Weights of a small GPT-style language model, trained from scratch on English Wikipedia: a variant of Muon for these matrices, 4130 steps.
Each number is 500 + 50 x the weight over its row's rms, rounded and kept within 0 to 999. Layers, rows and columns count from 0. Numbers have three digits each. The size before them is the row's rms in percent of the matrix's.

# layer 3 attention query, 96x96, rms 0.227, rows 37-70, columns 48-95
071:548540518569489544469437482530524499498494614508502597449518526427517594540527555557527522568491556580659538472406516503539455469523514450441501
071:522487561547502513537551492412478541482447574435471486418567549442458509574506506437481547470476460552515546492437506486434535494453485570465451
064:492528470609329494516464446460546541408507539458416515527492546516535566510462568473465471500538491496564548469520414506472535507584574493495471
080:596502498585450518504475479486543497518539382539514482531479509521488541483435502494516495450478530379420589402485487481510512569470503442527451
089:474542527531567487544461491478491483488399450561518520491505451414579492497547465411452538509454510563410488510501549501456444514429489456523500
066:520611481491473534570509522426563469632563428528500525486477489487596412523508388418568554452483378468472536466501568443543516413529517526481455
087:499439477468625492547556513557509503528507519435521511473512523487528478392524501473484473519473549519508542494508539452582478545521453484475529
078:484542538479547504498488547488465405498492494500485495427483545471447481453528419527475492566440460522514457575525543503467542534449527528539565
089:519538505459515455466626500455477528480488564554372519588548556555472484479488451552498411452466560444468515542507463498491575462552523566478475
089:471520494479443572467450496487490535513463472447570491542530478512436473503472414519601489446537470550527463481571487546496534493490575455522587
093:537519491489517464515527480482391519481615516538442430500456583458511551530514447382458562490579426477562395508549508467453553450459556586516562
075:472477503433497611459544413470501533505504504473466545432535511484491487626513606526609429514564536532525546500477496496564515466443549566408521
107:483531526536490529488489438515554528415519509496425595562529531448479526523514600492456486570502471499552588525448524479469384484421463432439456
105:571470441511423519545455540459540496492486515532422563500497498547523538566417528452513461420511655454472542406486428526408479476568515506439470
097:448528558499504655472465506487328477443468519504498512496484464395489450571501551513425613520478495539522443485455497452385478504540545527536556
104:530458480478442472462434556474540441620517480544528583542502420427547516510497544429511465408514498502532484479497502515578472502560384459442433
092:529508562512481563589528488585531499436416567555489578507477474492434451521484540469545468462520502433505467520405492480527439489462476570594521
109:456571547522482477452547406537494488481490578463556503507537489529459444655517408434426476525471429580548465569408559502526578488435543550529420
086:517472586587407502468497481530492438436624475488536433395571485527541495515551544478505519502532535518478561549435489538432584543510519506493483
104:477472521515564480535448528527559486365515374594511445565448546442571440490505483459490445536460501408438534491563533458476486575410495558462479
093:492486519509384474464452416492475520531499502547565510558566501558503500561454532544474509461533467395543560502392535456450480526454454482541447
103:469541532491484455519582525445463510444490476516493462374483616544501545504527522524498507557504497523458537532521493415493530513484615495502528
097:495490455513420483565507447516536571525599458478523374531518637560531431524546475505486412444543517581497465585514542483525478489502543554443501
097:421390541466447540506504432501552468658574447485514572475559579440506578571450448477507499465603514507508584458533462465506559447572564578500471
098:461456533519548480562507563522548464528467489533486509471487521603649535509528398466435582394518523469430568517497504534568525592556488551594446
090:484488521551507473440465449522488445487543500538497527459404453596514535508490529486479504525476510474474565525507549498556475445489528420544427
092:456546427485446456549548488433511473539607539438531459507460465517471438490536505398561462449469398473465539485522440509490449517519574504508499
093:518519476544434515458518508510489563523597536474532554470404470572470555528517466538605574450565508493513488500453521439546459563557528605606481
096:534475598486454417469497503504422543509480433504516536504505490538565476486439440479475547516441453421461411521510558537468532472344453434515417
080:500589366554425517481522504481487494480442574523461484517568543474420457520544621480496505455507519559497565484525535523553466590519500651453504
068:515479514487486588492462447514485620576387472543482438476466506507452466585556516507595537511520437515474476563398467580357463430418459469533483
086:528483520486517518549486472513542486544549509575614523493426489511551505482487389503525586418531485523545475522498475473447534540454543454613486
082:497457564501505545416408502501440467440547552475461498527431470440617466456517468527431479499530564461499452456554565435523480562406477463567544
088:443393554485564440490521477519494423518528524503481456557507586574595507450484566570467417572473463459529415473554488504528532573417436550468629
# layer 3 attention key, 96x96, rms 0.217, rows 37-70, columns 48-95
089:483500493493457470592478425416554525514492471357418448580532528446438489403498504475542535491426486555575480505460495560479561443453500463511528
088:483526518464512507532574460461551578469519536491516503496628444428468518483492537532557631499506573514481481494463435387416467447535495346501590
065:469552523446405507485534440530533463532420464474384480445556519490541509475494581501538502436453497449513564449516529453444535518443517429498537
090:546491511484460452448559548534456418568467575524462539472565480551534540526550412585465452476539492429405472452462554501488552480519571529465373
083:445525474550530456425473545464385512464423547510610538545496519627574517502509517549389453490556460552416613516553569495503490443458487502510538
094:544449539579429542524458509468454452588479489524498468482525487586535507642482378477451447559602435476555456489525475505555496453451521601515518
079:386503475466573441569595560593498516475514575535451448548456549563494443464505492497527504480535480517543456477488491498528437505496488462413466
099:468483541578506470529451542447476559502501522438467434471499496540422517514489545496493423604560455499504543505489469471455555473525510499542460
096:461566522501529484600507395563521501443558496521454481583482512457434547432495517491532587456403472471507462576507435537422548525515507492555501
115:483542477472558644472474554488541511443430593452447582426453480505514510511391533491609492418432503494507492474540494543525556516565502480470462
110:565581520511570500482528452482409467511495501437516433503468530470606457570532346474503471475506464558543366565537546510572562632445538566548450
126:494518499481501501452519417460465466491483574436533559474520452511527498572479583448511495444443603531537504437466466498545523510510400533463544
104:484506532509437434453505455569629522491447554458476572449534423502482492471407554492458488424527509540584532462459434541517476474447481471402528
095:503452481423472562589529503514467478502433446513469517505508530492513526454595588466437515469555572462529541405491431576475508464488492491392479
093:521534598519539627469449570484469536453440412548443504474557510433470477488420566546451533466456548455473497534451443480429516447455533559573526
092:518499446492535513431515512455441494477547485482499499504463518418494449549492463540552538491491492516527502411519504442456491494513452513478507
111:565480545530553425507527470554486497536544496542501417502557463567503412530450454512487477549561489522446442484433505503539415562415470553530559
102:500626472525478523490497453523427531460483565452507522462513506394449555562475532514460518429495510529520518484437464525546497438497533623495470
086:488538584545401478558442488515620432507530591495491557520539473446481567524558568443458503530508492457495548593424568505475552440430454463454473
089:518443491449535464508510566463465460515518439462523457566460596458565525493503432492510398607409551491520492453529446489544429528416508506490407
102:461445594547480523523528498419479491452458596478565496540539408506524523481453586441548528458499441421436556458451456466540469576505460495471474
101:544474484483475507477516543501594481480598442495512425421570573495555516452561440492497538510523495466492524582511487436531496491592582524459508
093:566541544414535576504520523464522557503549428507543404513560583571604479569506492523567453492535542479415526508506548460501449485557499530396575
097:444496507503524424500510590471482498530551387602541377449487523499471481552555449548472473624575506471503450507569473459442474494451541494478504
101:500545539514491480558496548513495530406583435478552530489422537544585495452525409435415458472543491537440569515485477548555524511512496556511543
098:507544534522534545482453424478499459421488472450488484499462446589471531482501539498453560497578531516490545483483519526544402349416504474595479
099:516517440545412496427513547464519529471482470665529470557573510504510536423482451483530455486439467442476533481569571571471468554506529586468550
067:456430503557505572473605585483574534454475475449440507479631551483496522504429522500502435502536550572453536517497543556470440436426437431435425
078:532485449528576427524565465579398486533420526510493540518473536530497491441477491430517520586481408576507452528560390457424446482402504481541492
068:485405503517523610465456577461586521497503454563503538496584540468415497521423536542516479532500597530574464470499587493541490437437423512496488
069:510494600508523503469493447459564540506373456511470425517514521534569464525452547423511379542442520515452421493432360533461522530498488451490425
062:545556509524466483578527503527470490538491540508421471446503492428502458404520391448512616428514479424494423527511486439379578467494544426552425
069:571525459489523475481451553546442517518541511529506525451466490404567461492480462520473664472584470410485466489433431513513517497561453522557447
054:541508424507441510434413563427507399513456513479481480517496455435526545421590497567569569511552501425492438493490523527515531457574526502585590
# layer 3 attention value, 96x96, rms 0.261, rows 32-63, columns 48-95
097:530475554475454480605452470449526513595466593412438426490559492437507435498530529414451473489461458505507502482443529528498511529561452526435509
109:451518501560470486511537431492536498537480465531469441500531555486557596493457606451565525442539498555506514579503494498509428552467453550468433
102:430476538548477503468516459501573553483458496507538579464482527485460484437569591506472583512531545533528549469413461503496487541434408551507535
098:491470577439486470558549531493680430466572451480463488548549520567553449476482541567478541557518560446468496519488566437453453524409499464503516
099:398577506509516524518445435516420428446550475453531499525506616542555485504480462502505516489561621537504525589499478520516443486526527494506532
102:610502527389457517536492500485506574503393462523387495440412502501498439465433443506504500492594468443500447439529487528495589541603523451496493
108:519536453459650539508495509452401544471572476485540493626476580506507432532447562455399470533482471484456426482410454536554405507537436572519424
100:532615557499589585506471476516547467545496590538502473458508450470476473510477489545553532454486523590562526520485516521540565473479414537490536
099:458513529545487557470514491510529426466513460413443458510542522591528523476490431531568469539454552461505428541419528533404447421516537535605522
111:590504433431519585514534486462490547518472476464583519480441465564516525560506404534493439531477574560580522554475499479466556316545429468363466
097:548522603535448444439528534527593484597449427572457562471484532374470460554592536437522581541471496427507575479443525530479446539400475569530439
112:546446532488488470570510552514519509541435489456552555485451523437530546503561597506474546442540526476528433476483495548515490572496373457528438
107:499510518528464580435494511561438484465483512535553581496556524496448554560524446530473439505537554583529463578486514451535451508501474406578502
098:524499384459519418478518571520490585455574519441514580534536488591543463478581461505480467542573518432467526502485493517426502483477589499552546
110:478509474521398544469490520467564440483585470445409432490573476517520503480551482510458493463489519493559457455502451512468454515547511524600455
099:507513522481495551537526520444465445531513582466538477420507482549508527580484609496467409530533518536551549573467510445519499560471530598486478
112:485480518526512523535410597441542529517436525530480513444568432537574428486476468493477452587493453414567417498515586447519565389523478460510565
104:518483548523505503442420520428525514470497546550588545423402493515621518520488419504536444528478425465497519539547512541519516498609397473508472
114:491514518537463489575565530514533545434537476452484544478563513399466538448451570458409486488541413590579525561421434561499583598446473474496389
116:437571448476538462505515468484512538460413492595519523559589423632525501563524456455503539425563582474428459525439455550528387512502496428517565
100:466443531548614559503447485529562457538453527422621489501425542499500508497527600570530441582507488485499504526476544560595550413513496590489513
104:485480567490417555522458528507536492471547537412409560435497507544538487495531614558457493499518642415486466376456595542478570463437533514504462
090:425553550390552516556561558482515436524458488557546549557491457501500514481554463528356433405460486500521585509535503559483489467556508472472460
109:491472491413490439438533453477486512541547529463472511479474434485450528486438488507402447479531406507511452449479454448544429515494597551454457
107:375554570513428554475434501508479439445529535377557471559469526494519502502453537509554450530419511536455506456485400424450456464498530563534542
103:504571560465489467509549536647555430569469489387513544479501512524550564510495405449419493460463567514483584528543509487523566572547477535488473
104:563564510486583577453489525540538441530421576473520546536560547484575427440529466491496425439507646528515461548494457466529534480571627509535523
113:484462523566634510543567496589488501505548523417505491447480520427581565461484529346500541453439524484517535484501494396449526554489518574477396
102:471497533439466515464431668504458497497501554548443481460513495535521491514485542568511504473517588458407551547427467446459527481597445535509522
099:482471515414471531480545476601553538431565435466499511452554498458415478517468488454449490647575497551425549495482520527547473527618494430473419
122:450547475536463483443516602487514557441432530494478568481474510579476494517460480487454438419556415393469463466490525487534447498491574541566538
104:417419441534529484460504406371470536565487542518466526550497517616512449422504537541487438523577557533509532452525519468502423467459410518525444
# layer 3 attention output (transposed), 96x96, rms 0.209, rows 32-63, columns 48-95
099:461568455480513491443579484500412496439572423535521534523382501528561509578482514519568533513526428532494512457607484489600488462474533386531476
095:520445401492528494551486487438536557470539463447476578596534505487518426477501392496431467547520512512646470465464511478539546420537502453541497
102:469421505416514413497471518538473479444519508482536366512551492487561464538474483458526454428463420496454491469596569445514522507594550489532460
103:481449501489489499454449424412390582541475469452555458455445469470486563482493436384495467473538442539506451454552421580491487556493472463499589
095:522465474547487562435560488552531550547355506462507526468499410519535527616504543532460412550559486521534416533424505475506493556486569592452481
110:516514436527524468533394493513447518493649482522635497593522577407515490622561576548540452528425554533480566456510516510528533516543459555477459
104:432514474598427497572538497504551422491532539528483511489475445490437562461614453527513498506542541575536593484500529473508580548484546520481508
101:538485548528518509488492488507490537505456427551472493551465601500513512556506558531485428525489536475437544568561453432501502488622506441485438
097:487548477506495440546483450534491506568424586544481514460556487462531483540485499521513485437499543518423518446507444455577467512489581503382437
105:465505600548495433582476488455553463497450521525446473560482540464511422408416550482430557476484422438480567487540520538550484550503562455567540
096:525486460425489492557498425550469548486574578444472482556484404581554442460432493600458474435524505578530451526561484509570545489483446518427570
106:442538550504469481504476480499478546499528543572434428470527513521614467564479390514492454466494417526468641528529453463416494466501540542506515
105:451526508443542494525490537536594400473422555458495426447439466588583429457501582529485522462465525449461528442435459545418549499453529573406580
105:479517547473547631519557421466530433599487518489486517466513529498343583473436494634480518507471510471482509494488503488534506399573488555508561
107:523525468501627475570482562495424542525375483412525535556484535513517454508455522486492473467478545497385486459417462466502536618452508520444535
109:506498458469533501463461549496554477456466468471509482569464498528534467461533481543519512530417505507565447420518417576550515426538563464485489
111:469508442457512467529554455487441549444479587459446518508448597481428517472511584545500573464481486543442604446512439505507422556511443517456396
104:559523524523521445559546470483428541523449485496421542464496546601477497573469544509483559500469540486583545551449479408495529424555502623548535
115:533411476514516595492503427510500447530480537579503435554454543527524384538554472483570524505517527556445427424527470465498478453533582485501581
112:548374521544408503506457395531498424447482506395516518487495502410508459425447537497482463550471390501552502459494456472467531567453479584539496
109:574528517509456400471578505496437550448510521544494532422491432519564492545512440499459504524486564542563549554586445438340474476455454442450515
102:450474504547602439470533476550479453538492487552643427567429502514483510531515460504509486555434438528448568485450446464584407524467486538494519
098:538466522556490463534438416524436533461520491469500428405494477522500515470453519462547461608516559489536486443523583450501518469429482463596487
105:447551470541442631485450551556413473566492528501520506558598555508498554505456437438566551602584575462529524534560531526487491521525543531474539
110:545527398581577520502608530487464484536447473562486521511530424544557459493494483475533513504509544467508476505559520617561479527561539545512437
103:543489551489482604508459444405413532539557499609517574457544483498419486582490615599579442472536546459473458469462481543456466462495483532527556
110:424458515523518513543520475503451454419492501465460458477580447589439513546505575467504489521467427441388440484547511495359494528389415399457506
110:542486487474391540486440506461568521470500500643540536509487485471439511535595453608512544528543531485393559497497557561470465475551437513569515
097:586518535466590460546507405460597517476464430478604518507524579548586470533546532509494502572467463527551496449658539525476426483424526557560553
102:473540461555472476419439519476448518563469544481581430500505500560521564514400480510589502488493437472520479557543471547433541506435594560450585
129:509467520513523486508529472554450427496454535465541481452555509508562476537547502587446597555484663625513458425463448477457472481490474576509497
101:473539606477511492548537561484485509424512435400576430445563487407530505577475409499470542504521463505507456531577454497537449518513543446469573